config.yaml
num_hidden_layers: 14
num_attention_heads: 4
hidden_act: "swiglu"
norm: "rmsnorm"
norm_eps: 1e-05
bias: "none"
init: "uniform"
init_std_qkv: 0.0386
init_std_up: 0.0386
weight_decay: 0.2
lr_head: 0.00885
max_grad_norm: 0.5
doc_mask: true
max_steps: 4468
dataset: "wikipedia_en"
Each number is 128 + 24 x the weight over its row's rms, rounded and kept within 0 to 255. Layers, rows and columns count from 0. Numbers have three digits each. The size before them is the row's rms in percent of the matrix's.

# layer 7 MLP down (transposed), 320x192, rms 0.0637, rows 263-311, columns 0-95
097:124085164106099127130141120170126093137125149128057152180133116108142089108109151107146150108115122156156097136120111112081172153129120152161165146100146152133092136114113096119112138132128139129132131143117148134105144109125120119130108153141128165092086108162104148150102102158138164154
099:121156116168152127110117141145119128093096104134148145113140100128146165132179125131112115122141118138144126150131105190148147123075160114162113139119070091141115133140180135109194104129109139101150144089137149087137115162131104136129093151128123123152111104116158143113157140123118122132
101:127069122108157118155172178115109161142089089144112129107132112171134146102131123118120090084151121114105086128123132154170112122133150099149130127132164128145124126115135149094129144133142136150131117143123183085137114097149082123103129129146162091147155143125155135129163136151126152126
105:058137133146131091118093144152157147130163138154112115148110105130149137131179136177121108126128132138104108092150147080152158139165162125127067153108130077136123163131152102153095161140142143163156109148140165126142111160141134135100127108093106128147141101152121140120122069089097160113
102:130146122141126123158130121119120153139159089110182137144152113143171125149119136104099148112122118133137107170120147118086083140133164114100089097125125148155151132142122101121117149170146149147111133135109104154130112144127116096143163093143137116137118169119094154183093125130133032114
098:102150112146126118115122118106101132140118111174112125103088140104107132099126124096116110092196130158128124102112136113131117133117135136126144108121114127105087147113115136087186096104100152124105124102141109133130119106152110097137129098103117143149150102099133173091141140124113165151
102:097108097088118143097116126130101136161168114155138120095169117131165120154156121132094146149141150102101154123138123106181155129110104106156169089148113144153116160170126161110103094105156108155160155131112109091134127120112147106105122138167135123158145180134098113139152118139088104114
102:116124153156106112127125156117134126094107092145040158127146150100157137081134117170121162131104132140152096061105139089133189099128105148133127118135141126114152124159091155096141095075146122087140118091162154037129110129102074120139092129123111148125095158116102128141112111179104137114
097:159116131131140139117109129114155177102093153138164080148128095123123132144154137115148112128106129152127152124127108149089092075139143128131092130119151113108150106121159138098169132138148147140134129113064121124148136158103187118123134120125125110134161160099118104157103098116114152181
101:112125123166120123144084113132155129149115108121107144151089131141113123112124139127103122127145095105129143120151089158168129156153141159168168129084108121125141149141108123159157112177147144139139155116127127094093135117119113103172094185129119138109072120160132139146123134126103106146
101:118160097145090098166110150144150097140133162118108135165118189165116151095128156154133152138093110144120118141128101183142110158119127125153127130123114192132117077164099169099160126137085109136097165136143132090112125152096092150145100187126132115159148142167141160115136159132128162135
093:113118129142091167098129132156105147115110153118054138126119122106112127100119094112155126157129116120140157078169131128103164106112109153117148147150126070123090134121120134118172124125182153146144171115171172159168116128183077178136140126146119109168150141106145147145129087120101153105
092:154145136137128067119090120169147132081084142175143087175111134129118146161089134151131134120122116138145107187189116168140128164120105135126148133139123181106140132112158140151105141140131151106135173154086131162167127124107214056124165128138104155127117126091169139149125130121136098127
102:102156051114136179145146169134113134108153143113142157105120113147146106131128143120136146105127151158110090123121126106106146122079149135086147142149091109143142139123087156154112096104158132119144164124122150185114108141143087163139139148115132150112132144170109131158108128109116160112
099:082087144135146103120147132118115164120107154123135118154104143132087165101097115101138136151104081116148154121098156100171137108089147194124179103167123121094112116136107135133129145139093184109150096125128120142146105143138090133144129158144111134101144081159169133125122107131076105096
099:133129146144152123149148123105149144092142106126067096142141146170122178125112109122148155157074102128135141143129134081107103150096124107164152125109113159103115165132117127153096143107164140134127141112109115125105149133123157137112144173117145120092121119130139111152116116104120091128
098:126099098126150138108123136185126141137133129116090096114136108141152162122125108109135120112139117100124126147128144106191149120120129134103103165105170104144121149135131143094138115127143100170167100113127145091120167112108130138137093167134124146116131173109163144120152089146126156105
098:108130107100161169160137169102147151153120149116189152155103158163160063110136128096128127144112093136131113117133094126159163087103161120145138115118168143112117117125144124150071125166118142153143095113137107138137174106151138110109122118095069102164128119112129110105143144103175109110
099:121131148096156163127161091135091131156122157136155114153097155140139124123136141139136148111146150138140158094094135113097150123124116122107151140111132130110165115119160114140131118113125135099114174140150154126093169123130112129141138125175143135115174116148145179154174088136138146170
101:161091144122129114128143164129101156131155144120091123118132118150134141074175122152117109182151081134083151131117175137130114122083140104171162129113155120133144133119175123127131155126133126065125096129124141128161118150136128133126139114134142149139172117116127130146108109072115140110
096:114167069092138148169125146139137098151116144095153123101109105131099163096121139139135124121129129134129097116178134127136155164147146102142156109133102149160131117110113082123109112177150121136102110108092135113103113118138122138083103159119097136120104150091126123104140123091119143144
099:153112144108142137110128143164100135107109108097223129137106166161134117109110126120171127136131151124185161144111111142133158160131143161170162106140093138150155139126124150132133144057128182099159107131095144127128114173088192134131162112079146148150060144096102094123152106117165163147
103:106139172143108138117128160156168118134096079121099127113125133115119058086150100127139118142110114143131089138136115078164147130101168096169148134125114133146135103109140107136176132157090130128125108095161136124127141144089112127077102123124108126084137160105115149123120095053157119131
101:106118119146143119107129089106122133155128091117160117140124164142121117136165126131108165150165166112135121143141099155193093096159167166142110117128172134157125148105096130140112112142088121084113144115122086095129092130129175149129119081114125146098130140124105110155118153125152060141
099:140140120141137096145138096104144092138122137177141142132111130136092126140148147136170101108110116126135101139075147147090153041131150148157121139114180099123168129149064172103152136153136081117124105135146169132131109131105112118124101099121146116168098085121137131149105202140138121109
102:153110105151080135104120125093135140125123088166117086096159133115139146127118117132141148112170142129067122131177144126134112135153098120132120149140146166134116115127105122117102138165124116140116156155121161135159190137135111156130144080145130127097133106071107093149158063132095127099
096:150142197117110125114183116173125144140166130144080189121162141129133111112158104104103131133127135166117151117130140120104137119118122173092098138088129170136139183146105093116098131162077121131116117122120148101139154132108168114129108121130113174141128119152120125121134131138125139132
100:154104121165141114116098120185118145191135157146155120131146144120153076152141117103166116127142141085149173169153085097137125123148143156136128119125087101089131118134157114103134130124121103098128143132128136144127139186165101156107119146116134135150141143111150143126124122121099103126
104:145117127135155110111164148137112059144131127101168148126121117144111116117160141107103137144106125147116077142147181133108142129154121108168138124128133104158127206130114124176144070103135125131100134141126114175105122169145161117112119097126142125127134153095136119142095152094083092156
092:096126137144140130116098129130117143123125111121097125090128101132165138149110121119113109115157102127167126144130066170140108128098177161116119140141108138185109098128140133135128119092153113145121070132126103125159142136123107089110166132136182150081121162116115089114138169147127107121
102:123107119152127164114145169169092091165157085133114074153155124116073137114112131104150118171099140123107104154132128191093117150102125138159162141108092112155123117142087138129101088125098151156119091104176135139144156150164136124152123126090103103116115110082124117115139154095163106099
098:139154101121111152105133136077158116124136128116082151097113124146171133107124143158146121125128151147105159135148151107071152106171098091103149150105134146150127175113120150134110141109134128150128131176167131122123129099150143105157121115159088116155158129132118153121151139149092151129
096:137159110111140113120155130134087140106142143162139131115134112124093147128168134129126135118123103105106147141132156130104094114127158097109131139137127172139094122164141122137120163114125134157136095131154119088089118114134145116142117122105153192099192124132128128125127111106106136081
093:149124109121125128146112128115123095117106125131155143140129145147127159111105103154096136098091123143125116129154133095156116114118150125105115102107135077111147128129125192144106144127135156138101122181080125131167124149102159096137134123134162145120128107150152093156098158107141131137
100:116154121117111175122152099132074132135141099137129145133155152122141119090128130189134185136140131124150135105114144108157106157095114135080138124157130131148160146130126129108144160086129076107166139131150130132146136122128155139139178099114079136135161166140133132102140119138135128143
113:138089110135134151127163097132150118121127103093154098114160131125162170150160177112090112164116139093125099160111135155118144118113120094163132139107115104139132102115118168123129116130103135093174115101157127159101139102149111108120153137169143122122101132083112101150167136121091091162
103:110135107112132142128098130133107160126116119135104126150139137142119096148099110130146126102107177120114144117148170072132125135076124112136182130124081113087119121108165153089134149106116133105123122122115092117138112138132090078143107127145136106116113192134144131151106127117104075125
098:119152142190136114113136138109109134124178161138118113126139123166111084149098144147138120116162168119117113142118122123106137147122100159126129152144146128153094123140127125111151129105155130127129102101153129067157061120121130128116124125154139136137064143121092149147142139112116172125
096:104148128171124158153156130126124094100101104151170133131166134156134163102135139128152137154114084149156106129142149151119133109088160120136149142114119109112161125079107122131123144104095110115145136065103110185111113133119138122147127131117114131081135100139141130131116146125133117106
104:126098103125154097163114122126105126137133133126120115126142110092108114113087183101191167122128172085140095106128157171129105147116149127157122110107155124164154152140136154096113135110105120130173169144100119109142081131105080145151159103162125116155133145123118115134142124134158151129
099:099181124149155133118167127110113177188123127122141096100176169124135148133130106143136124114189114124189117145086123107150154103142124160169079109130166089127120126104158096124084136154123141130154113175168127159156139117146131153100140141139113127142130142122144112130171126110100176078
097:120103159120111133161159100184120132106137110133170131111129117149080117129110118118149147115135115106085106156143095151127138086122137122177142106110128091116138103088135149173088109148146130132131111153121155115146167121126128114144151096093147115096154118092089076132161164143158059103
101:114103128142128142094119141134107131092115148119126083136143107144154106130098084137080095124097108133101137114155093174126155124101153125162071144159158125114134106107123127146112136152179123110149160122155120118119112126126145125137159128124150132161113119198113127128170112123158109125
097:143127103071134141134145152120105065142133153155128156107114164105135129115129109134143115139112162111120132138172107119099107093158137116114129140129099174121131114136130124143141164119118162138133099154159158144139118137118129132142119096181119159123142092147098096152137113119145147134
092:115136106130131116132144126128096119154147160091148091136151135148154145101143133116096142105147134148097105140118119140134135123145142160097181135097139156134144139158137144099086139145122139161168143137130124109141162141162132134121179122113156163181122171179165111128136165141140131072
102:115127117123117118120106073100190140136140109119161135130133120116123162110135116136136126089083122117109114118166104138167110101106174124136090135128102137151131080160101124145148143137122108121113154111128143164131148124123115142159055157123133104101139074149126183141090115141131158103
097:103107130136147114111150181120147118149149143090114160117094094123182107138140094120115107110149093168133148120089137133174153094118152127135134095136127130116105143118153127120114097107131136151111102172083131133143130125135103160125155125134142121150099108122136138109132132121107155163
102:144108171161142101103125177169098119127144136176109094102137064177112113057111101139085110104127183124119148113128129094115093121100103154128097080136168133122114130125102162121127087132162134088123133108103162111148126139120164124140145141108105125132163104106131103122144114103114090096
106:101089130129112121108151122143086112126124094142149152158118092129137129098146109117126153155126136120136092129134075160107156094122130133118126162097140131069152147146142167092109112156143118098128165137060120109127140105122099143139122118139150156152136115160128144111094128126177110145
# layer 7 MLP gate, 320x192, rms 0.0701, rows 264-311, columns 0-95
101:101094140136179141116129107109145099161171164104159141108190085147129123111127134141067129114153094085109108125125115153129113131126099147122132146140140164120117128111147101122112113130124123129140110127115132182126151074150152111098139129137122129101132145154116129106108144143124127115
099:134132123104168159173131052129158116115104127100124161140136131106151127179141154134131158127126160129125075104158128136168124137139134125139172141104115131138153144121080090128129081150118144088142173120097122143140126119099142089117130151127072144151099166151140125153129090149113159144
098:135097155123138136111108122145104088137151137096143127155158143132097138119139140148171123119144113138080141178150125151113114116162112107139132095142119169112120137094094157143123101134111114174155138107141112114135138118169085136145177116109083074100117148117084151106120129081113145150
098:117115139101094153092133120163115160136144103080176138083123156149107127120110124134128092088105076106101125137112154133072119134128148134115143153101140135138147137141122146128139184139143117136094122139083148176135129117150152113076182120150111144132109134095127105154141142158099128144
092:128122140127123186105120108149097111151128123141113131154121142093117123088106184124138107130092168140115130123089116116135150115110128093128095192084152094122113153119122104109112149159152140097091126142133088141126152132149122104127092145144146122153116137133136022098133092106172121145
100:099141141126113101114160114161148164104161123193133084161190096127169083119125137145107179105132061131113131127145161149118141138096081131136150119130137154133135126100100134105121151140144121136140148124139154135119186125152150159109145117122163106136106123120108129103108117108118114130
106:146102150106124138202125118085123092123096090100122129138092155139155106114106171111123130103102096133111141096129135153155136162131124094209158173127148158133123161083160122172089118121151096144166139114105133172118114124108119099112136168141112086110139135135143154135157140179136109118
098:141130106143088130133167129168135116119094135122145140122141132139162139137138132177142164083087096148121122141139121103126141129166100132144128100144141122148119141108146119141141142166099114108104101102136094110122163124100150052135080135120126152108116128131136120114156130134132078107
097:097088125121118141138169111125139150159114134169151163145144122136122148163134174132105132130134100145154126143178157109157176128140171097149063141142129119111169129138129120138135110130108119126055159164120100146121098153134165081102136146118065084126128111171128128140139120155093098130
095:143144121175090113140132152093119131142126137139129151180117099143177145122150134132111142109129131113108155130182171136136081147111067154153149129119091130131106108132156148115128073150164151128104106104152125129090092103149152137120146174138140093056113125118116153094165132131149156136
093:128148148124095167091141094105116126111169136147110088155133106100125137131130081085099119088103133112133172109147165118135098171096159114129131102109152132155135112132150105140124096126142111083134168091132131107136120096110112121147134136121131083154106120146076148152159083094117146175
089:124134102153114131114107133108125138125150140150136110145142117121086114127146150115120100131149107167183105128148128165081122097107148101127124152151120152142128143119112120164133087123178122142129105136149105106082094144139139141161166177102118105155108120144085173112117088123152103140
107:133164157137111138163105131161155079120137162116145129139127139098133138165127134174112131126130081129150121085117124175112092146128117119105146132112143091134105132114132143158161123139153095094057131081152153138113130104139131166078115137159144142098100124153126120091140136072151148159
098:108109141096140110102128108169108138117114128126149157126140134091146129098071134093107136157097111108144162094137156111139113168109120181130152135132148118099148136123117123161146160131111108124107147139093133124155156128141156142089110144157087166133135114131186113130106130126130109096
096:089152149115087170130154126112127120152109152128128130113143166117166157171101097133143094118086153120095149141124136142136127127104147098151126141093133138145099095091125133102155104132157123090127127141109151141122152104141117152121144154088136120141116137158086090133151120116084145140
093:080142150093104106106109131160154154161108106103117173140161145162135152151143097130102143108091090122065098112157150148139151105115109115131088166133159169129128084108112151134136118160104102113112085128174127103097118105104158150117167077145132130162131142118111083126113118155104121172
095:119101148140132107105138148132188131172125152084116119102114151102112154172144117104140111150135094113096140119168135168178148141157129088131150131109111170120152098116126072131139056132172103137113117078103123133097155107150143086117151122162139120156141145156141109108115101128081100174
095:087107133123137141112097088105117133181107146104132147133105116090095121135113106099131110100119106099125115116129116151098106124090101161091099093158125096133097096110147072125122091140101124133135120129127113123107105092083114110145135146108138110109133154131132105130146131115165125158
109:109105121153162115098171146141097143113135128110153162137134110156152149125144151169133132167108148090123123137105129098103109112135140146132100119119122128105137150107143128073122144099113131133123131106116128170119127146190152112097111126118133120130040119145119115120136190121156139159
104:131136124113135115169125126185170169099117132130142144146124098129123102109112119160161148104129119158127140124189162103092142171094139161103084095144143141140131117120159175137097142157143106137084134112124112140126096117132149157135101168131135146128119169088122108099124158139147146074
103:137098118126123085110135111108153134120136095098156120118157138162171159108126070168118139069106104114079143149143138140082113118147080141149088095111125149122153136126150188125134143150112162163131142138124125155107110103109119079126149070102133103117178101134130139084098110108132151120
100:132116095121147120109070102129127166134104172122171121115185112099122088131115159128111165145115107139111116128114106122110134129133118114118077080135133127087119113140191137156101145123118161160133163116101157132133111121132152128158132152121137132125127159111117145108062124170114157120
106:123130153131096106146126110125153117119123163112165116147106135100123126168152134181112127156154142101095138146151102123107129151158131141130120135098153125117116112136151134123134127139148115122093139140118090175084135057154190120132157163097094101149115146127102075117113146120155165140
100:123144162123133142075090125148105134138134110129129133108140132136116136164132089160160122118102177148121122136129129119149133153130121079091179136088140081138106088102157147143138104118152166147138130136080094150131129126111124116132134088107193136152110178121091105127127108139123145145
095:122108119112119147151127140177149140139158085090151137111131121095119118120135117118139118095171121139090102110111126170098117115099131163129080124123120098132092095101100075135158117179163132125149114118138093125124105126101172131109110093126140161138129110125096083113099140141131155138
090:100126071160137148178147128096162131108058114125119068157142122122142151124083097156143139111096102122144072112125111118122116151162118111164121118136138086110093077096151119160140150071159119120116152123096132119093120079146106120085129164100156114079092151073093103118134090137117106117
105:080104118147133137111162103149111084145105129080151131128135131119149137148159126166093156151111116128123087112162117099103147106137172124124148118146146127180163115136122152100185144142149129119070134099141110151086107136121191130130126067115121143073102141106087123118118137138134119117
098:140112109133103114108065120127139121121161130095140122105090111158131131130124136096148101147126108108100126111150101144120136119110138128135132164146100166126115076148158139135113127147140142150078156118126133128098109126108153143183140100081147115132139107159096123143137143148157130079
087:133131095142151114133162116112073102133131145113128111091158141117116119088138165110115134145153112135133151118171143123113100154127139152108134094142178124140186103132143138101160161131121165118137145125120088109117142127105136102135131090157149152079111131166089163110198095086107123110
101:101126127141100096059115140132101134149124100103123146096089104135128119110112158133127158118126151157124099144100094075128151106141107085141082085144077143109151124093143096106119122178161139126154152153119112144108133137088131139095129094147163173111167147137176119147067111119165139137
093:116117157129162116167135095130125110108136168139168149108148130084113077161099136150161085100122137111124118128144128115149096138119109165113110124139147098126151098147122131114131123139113111143132130129113135132157141134138143117122162164079151142064132114137137128136124133156145178149
094:121117105162107112138143101114114169159148104117137098136155125129169147111105142112142158135153122123147113120150124180158119148122080130139126137130138122102138158143141115128133138114147152087132182146109124163120139140128124138087121117143108114112125137125137143123138139118107135096
094:104147139111144104123130122136138156123107151148114123130142088102115151099150121167101133124119121074111125111131144120109153126100158106100094141178115114100114117131100148129096160133105131136103176124122150105167112113116123142115124128122111182117161158145164136126098166100128126157
095:160134158112131103164115113100160106097113115137142122137155095140144151150115096142121128119172146157131136112137124131140126117162118144076126109137113121113126161153124155073137127114174112158159096099089166124123140111174137141114148188111092135124087154074128137099095153156168109093
113:133140150074089108077095162142146139104123131128137152132117103098121112104122128121140144108081133143145151074137141113139144158120109159134129145111145158091135125149120170142092120181107163152101136135137146121151161109143160130123123134150175156140120119129133101097124115141157141094
098:146075104142131149127151100165079127129178133154134142106127103143134107106096096125101091109148129112157103118112131131157110110155153167117110145135151104164138173127096110132118115096125142140114142132100148138155124128140120153093126174134134137155104120140158099143092129138145178135
098:129174131115152132144129124151120164155088124107145144102150119141158114094099141104116171124113073139133137086164110127144174138099161119150096193103143150122114164098144158123144186130099111148121167146122147143175145150109164158115115174167122115084129105179157090114132154136099140106
097:086128118148127133128142097155154087092126125158149122132148134129151164109094133121125142129154077141126134148138150158110137163106115152118141139109147131137167149105100127113146138100151114105137152128134126152084146143153165099097162133138084140094132129156180154142078123131117127137
107:084175168108120110125101118127119173139108135141147113095121110118107130099100132144088135120132098128082117128114123124101147125106133158105130136119137111111109119149095115100179120141120153097134138118132132140147114146121167132176104109122116123124146121118122101110115112140127120114
095:119128150107089129149114120110108111177106121117128119100135134115130116120129134132132101121150131097136182131107140141104109172086079106125141185128186106153123103126102120111122110142143159109129136103143103115110106112133094125118114129140157126149164164086116146066116148115153162110
099:145095120099154123108144120099104142080123147125171122155140094128132098127128113141125123141120119113129125080114135134157129115084077109124139126141123121142099110141144090109105109162132109119116093165165136165115195127104143148106124078086120098097140105156107091085099141164144122144
098:136130094151053125095108162129178123100173124131126099151117121122132161104130101139146133160176130149085136124126153092102103129126118158131167110128139135133133128114122173111143140158160149129129122148103175118134134123153124164103118098116103097075103187115109146071109121146112164092
097:134146182135128119153143136150142090106130122107153115095176098139152188132173112159155145140167125127124138139163118133133127135158130110107192133126151118090098106118130130105158109198139132112128175079151130124109119090099126155135095134116186106129136154117083166077115115106138115120
100:134131151093106141150164111118095113167126147167151098128171132111157123133099174165121116159099140130137111151142128133142124143120146100133095107115108105091121111127093168112111148179129108106146133114158131169086128126140152152111163122123115101133105112114139143127121090145185164107
092:103141128137155075098118122152157120138125122164137166145080143095099130147155143133103110142161137157169138118102149125167161137125141104145123124140126137118134170147159154132106137151152140092130136097117149138128094163123156098127141193144116151152053131141169122151117102146130127140
101:108152188124116123110080135105153111098159103136091141142156113130104148143136135116086127138125150137119127118134113120133118112138100107115133087137141087150089130148110130066115113112169150091069161167102142121158122118105092153136122143149140105123149112155147107136104147096148171167
098:152156144117142103112150127142087107121155113146135118152165097112087154095101121134142140108060126112151143119122107103140131142115106161064116176116145094148153141111113110108094135125098109111132120130079130124115095129174145150145113098168089147147102125104108136098078140114148162113
107:144115163116130161104158117091124137119113107119137098131131110120111123156123134154111173130134137129145121167104118144140085100131127085108141153105120101122142105102132109149148147148210113120107128158119064159091136125113126097144134133110122166119108133138116075118114146144150141121
# layer 7 MLP up, 320x192, rms 0.0653, rows 264-311, columns 0-95
099:098144105134137135145149144086145118080167123135124129143162117155103108138179121152096123159136099130130080144131130141081140108118167124144154139158105120120058153155157118111137112091091125123104152106129121122118098095156146109121121142122161095132112115132101158135167125112081095153
100:122102110138133127142088155140148161087120124114103169142135150124126139129108132143103127126141135118159127083115177085101119177097130182122167096114099171117124151104083156101101124152124137119145179106121143107110092122115144163101121111108125106144151123125145118117134111162153119110
105:116144153119097094099168131118099126162136096155114108159137136123116141109088140127143164138145109113114132139116141108089144117185124161096124114158132110096143131115135144077120141088116141115125069106123117106121125090146106077157089084097157104084122149136102169062106139108183125090
099:124130122141162136111106106150111118154118119104138157138129109121165117126122139103132193085094119186151129169145148120133129178158115174137138104110132116101141143105105089152163114154097109146114110115106086127145178135139140136110096124160127071153144091090104118152113113133116050114
099:120164116104135095163118119148165125129139147151135115075174146164120136146142141139145119110162151103153105155127128122115102147118109107120167144151151107114159163181135139156112132110134099158152164148080142097121133126127151142110129134114144099099099103145117134174128176145134074144
102:092156152128116108069133091089145146168158093185137091092142112141138084141122095114113137105140130150124099150145132128152133140096081106116176100140118115106118125096144159153146151138107126138165112121125142127101161119162119134139102092146126187161135117115097129159105148096116098111
105:098114115148147131150115119108110112133112144130120120147108127135164124161094132170120140104110130144113161163105128158138076135110150106145144136092094127151151118095141107183091138182170139144203132151113144164074102097110123121114158135145128111146169088142123182129135115143133124114
093:100132107099111144138150154134130111167106087139132173108114126132152116159133154129091115137114070139148119127119129141081143159116123152148074121169125162130143158135132144127167133096147089159156145098115155129153121142127115097131054135142122167102118108111164175116124135139055130124
101:166127151134119109136124117136117109126119123075161106110165124146117091084103105160120107079159116134139110084179127175122132120163085106070090142108190112141137121139107143145136186114135182104144135161080157151144107152116124122089124088108137116147116111123119127149126138161124125125
098:133118125147164177077160107091103110086091138095152100115141129107073113137130106140126133137172143127123142136122164147149145143142145136147130127114127099093141142149164147132097137123174109080174108114115121153130177085119145202104133141111164147133118124135162108156132129140117143125
096:111123147092143143134096113123159091165125152116122128089133114124155117167138125170112145128057122122105099164085138096109125149155139108144133134153119115184104114129140113125107133131115104093138094061150122141095105140072134140177115144115142120121089137117096133115123139125167213136
094:100128133161109144084126136084108124157149117140098126112121111118084121120127099121119114122165136064089133158115128131133097183128153167137131095162154136093125148117145144105118136138115163137101113094191122141145133149171129176152134165160118122141145127155119097141147133147097156150
106:125106112109097100102127084133114126110162101136145120113128136113095163077094156136142097119145136144093106154137159136103137127142147141092124157084153132084151119113126105111138123105129118138138117145113110149149089128161159118126135158084124139178127116150125076114183130173144113139
101:102148147129143143116169092127116132146178175121134112133163067105101122129128122146073153161121182155095164127138118113151126124108111087116129137101089137108150128153109134135102154126160106131115129123128092122143161117144144120125096106130102128126134106081109140111115148152121146171
106:140110196143154163105098120125088067179096158120113153103145175145113161066118059126132145127098125145097141104128118174122098130123140127162135177097147085117134142083088121111135108119093161116110115148138123141148159173146139155136116123123152152133100112128139154144110137123130167131
098:171148163133146136138112124118141127172108128114112145146183142108159107132137139149136147146157142107124111164138122121128159154114065122151068118146141079155161131165144172144111097132130150116138126119155078110115100084092132120138105150149132125163129166076115151162084091092153102139
098:148140136126104147092130132132103118113130089147120096149144103106103138096086139178138120119125132132115128138089174099128142154148104163082083084142160137114152095130114126115084143113179141127097129107110107116104125100095114111147166111088194146110152139129108112123088117140151153112
096:130114127112140198110112138125131120150099139152120106122104153102147097176099106116106116114118137061116152141113162110136142092107135150080111138085149085138124078136126147171100117130166160127105160128120077098098141068105118135144095147098088130137131134111136128142169129104091131129
107:107135166151181071106133120089121126113136159125154127117139066156118149124151156161123122132099174112137149169132129109139064120136135130131093099086105101105135139150158114103129100094141194136096125161080130153142137134133126134159130139098161092076065106141111110137149139102135167147
100:116112116125080161150113121092143146120141120172124119117153137155118128139145098148116098161119127133100158108078102131155143144142142129179114125109089097132107163140107113174135123104132132168149132125127166160157149140134118097087105132097109137113119149146176149105107125163107122136
101:108116106148164105132157112168090120117099113173135166140122182137150124080131136151134087095140140140180122143156139143153104142127123142140114098165110127141133142095121094127131139115101101122162118145151134126153073126123160109121115141131114078124104136117170157144125164113138195140
097:132131145123165133142139128152156116128130142190095200123128090155118144098151108165149118143127122106118108068162142153121143119109163131167141117189131153160120182132113142139105136149138135113124111161135133122161118133117105132143107150110120138092113125107137186135141146138131109129
101:137149123129127120128095129126129143139087116116126120135093107123123081114145129120110135126120127126160144179102138097202153158148143086110113108162146132157143125088090076158086068160160152097150136100137160130145114119142127118120148133144087125126142149165135133132128125145098076157
096:135125119145131129140154118111139120106170113152140156113080132118088141116180135116132077139150147152087140125143142141126111119121150150156120118141105163148165106153125111133126153143074147135119131151146166104183145127165147125148107115155087136147098100142145117124113098137147128153
100:178096119148117175111134139157096148140120114127132147140116121093127141153137137088138159100159124156117179153135120146137135090128126134166123123095125122123092112122130068146141146126115146119133147150140101157149120164151139130149124122121117150082134146111130137159126159157110105113
094:118150098080126117145121134124132150105057104091098124135125126131138123108105132154119167125116115094104123123112126142138091095123160096121119130112122127103120162108104123111126185138086142086095128134115117108153108101138122148126119110141165100138102123134094133146191127121090129097
098:188134119102110158146095137156101150134135131148123171146114111111138117138133167151123097096090059135145125108124127135109114125134162093155140145135093142094151111108102119139179134142114069127132157132133153127157165121142151113091086121120102148127141105072128113109148122124141173110
103:175160140135168153097098143163084129154097132088103136105140150080132153143135103120139111126098132135119143097097133147181112084132167125132120141110131127182171122140102111135140134169115130118120121141140135098094139131067087135128126112148129160165088129125163097088126124138153132164
093:142127153102104120134179113124101080109122119143123133101113124154107144123116137159111161151165106133107143143134118147127088130114112121130106125144153150131150183173148079120099106159130117158130115157128060133130104106131153103119085089133169105107120167097094128130130162135128119077
103:135120116177146109113120132142134141121113144095117182142122151159087110119122121122100125131112118122171137099129085116121125085186143149132074133139116164060157145129099113099164140120131106117122147126172169129137134102139121119154139173198134118111086125122167138140158116127131118089
103:104134142157120125164101112095122108130162169164142170111137143095134122113151145102106123122138113139156102139164133092106120150141111151142143133153146128118183137118144117124120143116134120121112106142166138121159105137118111172170132144120144143081168120146101158172148128132127121111
094:163156101140148138124114148103114137121113102134119121142119139059153119150120129110116096159115137102132126110151116127159101146095105106103162154121139118098147133153158106112108151127119115091141155164103149085101168120174121149107112114117138162134125123135091076120148102092161149093
093:151166136121141113147168115142144059128116101115172150141120123157117121119117137128169141112081105118105116164148077111181109135124130155131165132060155069135116111116127139165126126149161117141110087105128114163090112134156142104140165159130108115136152104119108093134085091147139146136
097:148151106157158118134122093161164129105111114140147137102125109115176098126144142172179117141082107171087158128118120136138137150113144145095121118182156108173157114101183153125116147133150129095111157124145149146149090111165149093153124177113129130122113125128138187140141118129127111088
112:120108086115079123098166140103100107107142084092111132134120141086104143146078149096126143159129166129132125115143154129180131129130133087119154126145125132138132125188086095120124109125111158131159125133151120113150125106097117125121153162070134127135132088100134112131152087131127154090
099:149150130117135114117134127092209090137117113151106104145114131080104110100114144108134148111132169139140155123115151124157151122165124130119095157126083135096158112101105115143107129127123138187140127107172105100131164090124093129126136132168170141139122132155097122105140135128162111132
098:126167121061151126122109122127143133142135141165130152116134137135116119126120102141124168116121170139153105142131111110074125137058106158142114127116072128100156115125112178101127147116097122124103121167110135125130153140131155180145209114150105108126140118126130133111127098131076138108
097:142166103100124113104137103118151144108110116100122146139100102138145129091161112169125114083151168120093152113139102142109104077125127135127125063129135120109118128122150120125139153184137142135142112160143143140169100159117099145150135126152148163113143149115102137136133157125127141136
101:120087138106178110117113146100108137118113110151111141134100092104122139119106132120143148144172146110104129114099179100115140152104136141158094137131168141154125091172117047066125120127158101125144105154111088145127143156096102140132146069135164079129129141118097142136126135113133166144
098:162132155130142118112125133119167114124074163154120151109090110122101136077138115108121114137119106136143149143124132129110144124144092104120137138093145133095128119137156111175124110136130110145086149119149115121120105111136115123106111114144141126146107146108143115087129119060112147103
099:163114161128120111157121159119169123109094131153132142177086152175129119099110079143135099117089147119161166115120160142154161126152110141097129083133154113134117076100121161127136133125147131132089100100069110134144155131141138127132140152135135149137156117111174189122127091126132118129
101:148148172084118109114103168082125120122104160178110153123146099100139107147083109107124131133084159123135137099141177152145126140072129139124118174124152095178113142103089137141110130126111162142130118126094163109167154146144124097141134129120098127130120127142105113091123142135120125098
098:134129100140133133155111143147141149104150076142092119137160111129106126142156119113113095110147167080112091088094108110154131147132118127092121136161083085122090173152164101113114118138101137124130110148102101127083146174139091128114107123144117142115170149152101080170123165163160130141
094:132093172158085114134163139116142095137098149097116099110101128063135178152150150106148110150115132148130120148171127121119163095120148138137167177092105203118081140153134130102185126133122159114127145108121124145119133104141131121133117103108121110138155119169123106138110139135124071146
100:164118112156132070144119115116096134139121181129122174137148121131157171155122153146130148127113092102130131119138110136132107137095166147116147081126106156140118138115105122140145154086145117140140105094110154141105091137106150109131137155137141131115141131080101146126127130053132117134
100:166159128135090111083108133159169147096137140159084158133103119092118126140137132117093101139118134153148113101129128118132084102153109096093146119118121128144101160146103116137131128152144130108052152130140116120138113162109143120105095146165130089108120147125172152130115152068133147160
102:132073116056129164128109099157134123150120116086143103119156108135119107100152091098111125166104082029140089117109150135144148117104100148125119141127167175131125133096136115137114150135126128171107139116127156133119153144161115140149138107134123158132137140110094139114149144165105174101
108:103087125118116147096118122128136133150152119120116138148111124150127120121129139117142121153155127120144136120129101113092130128096133171114064129170146157156066134092101163069125132166107175126092150096110128145139105173145121157147117084126092157132171137147175102140135155121094138124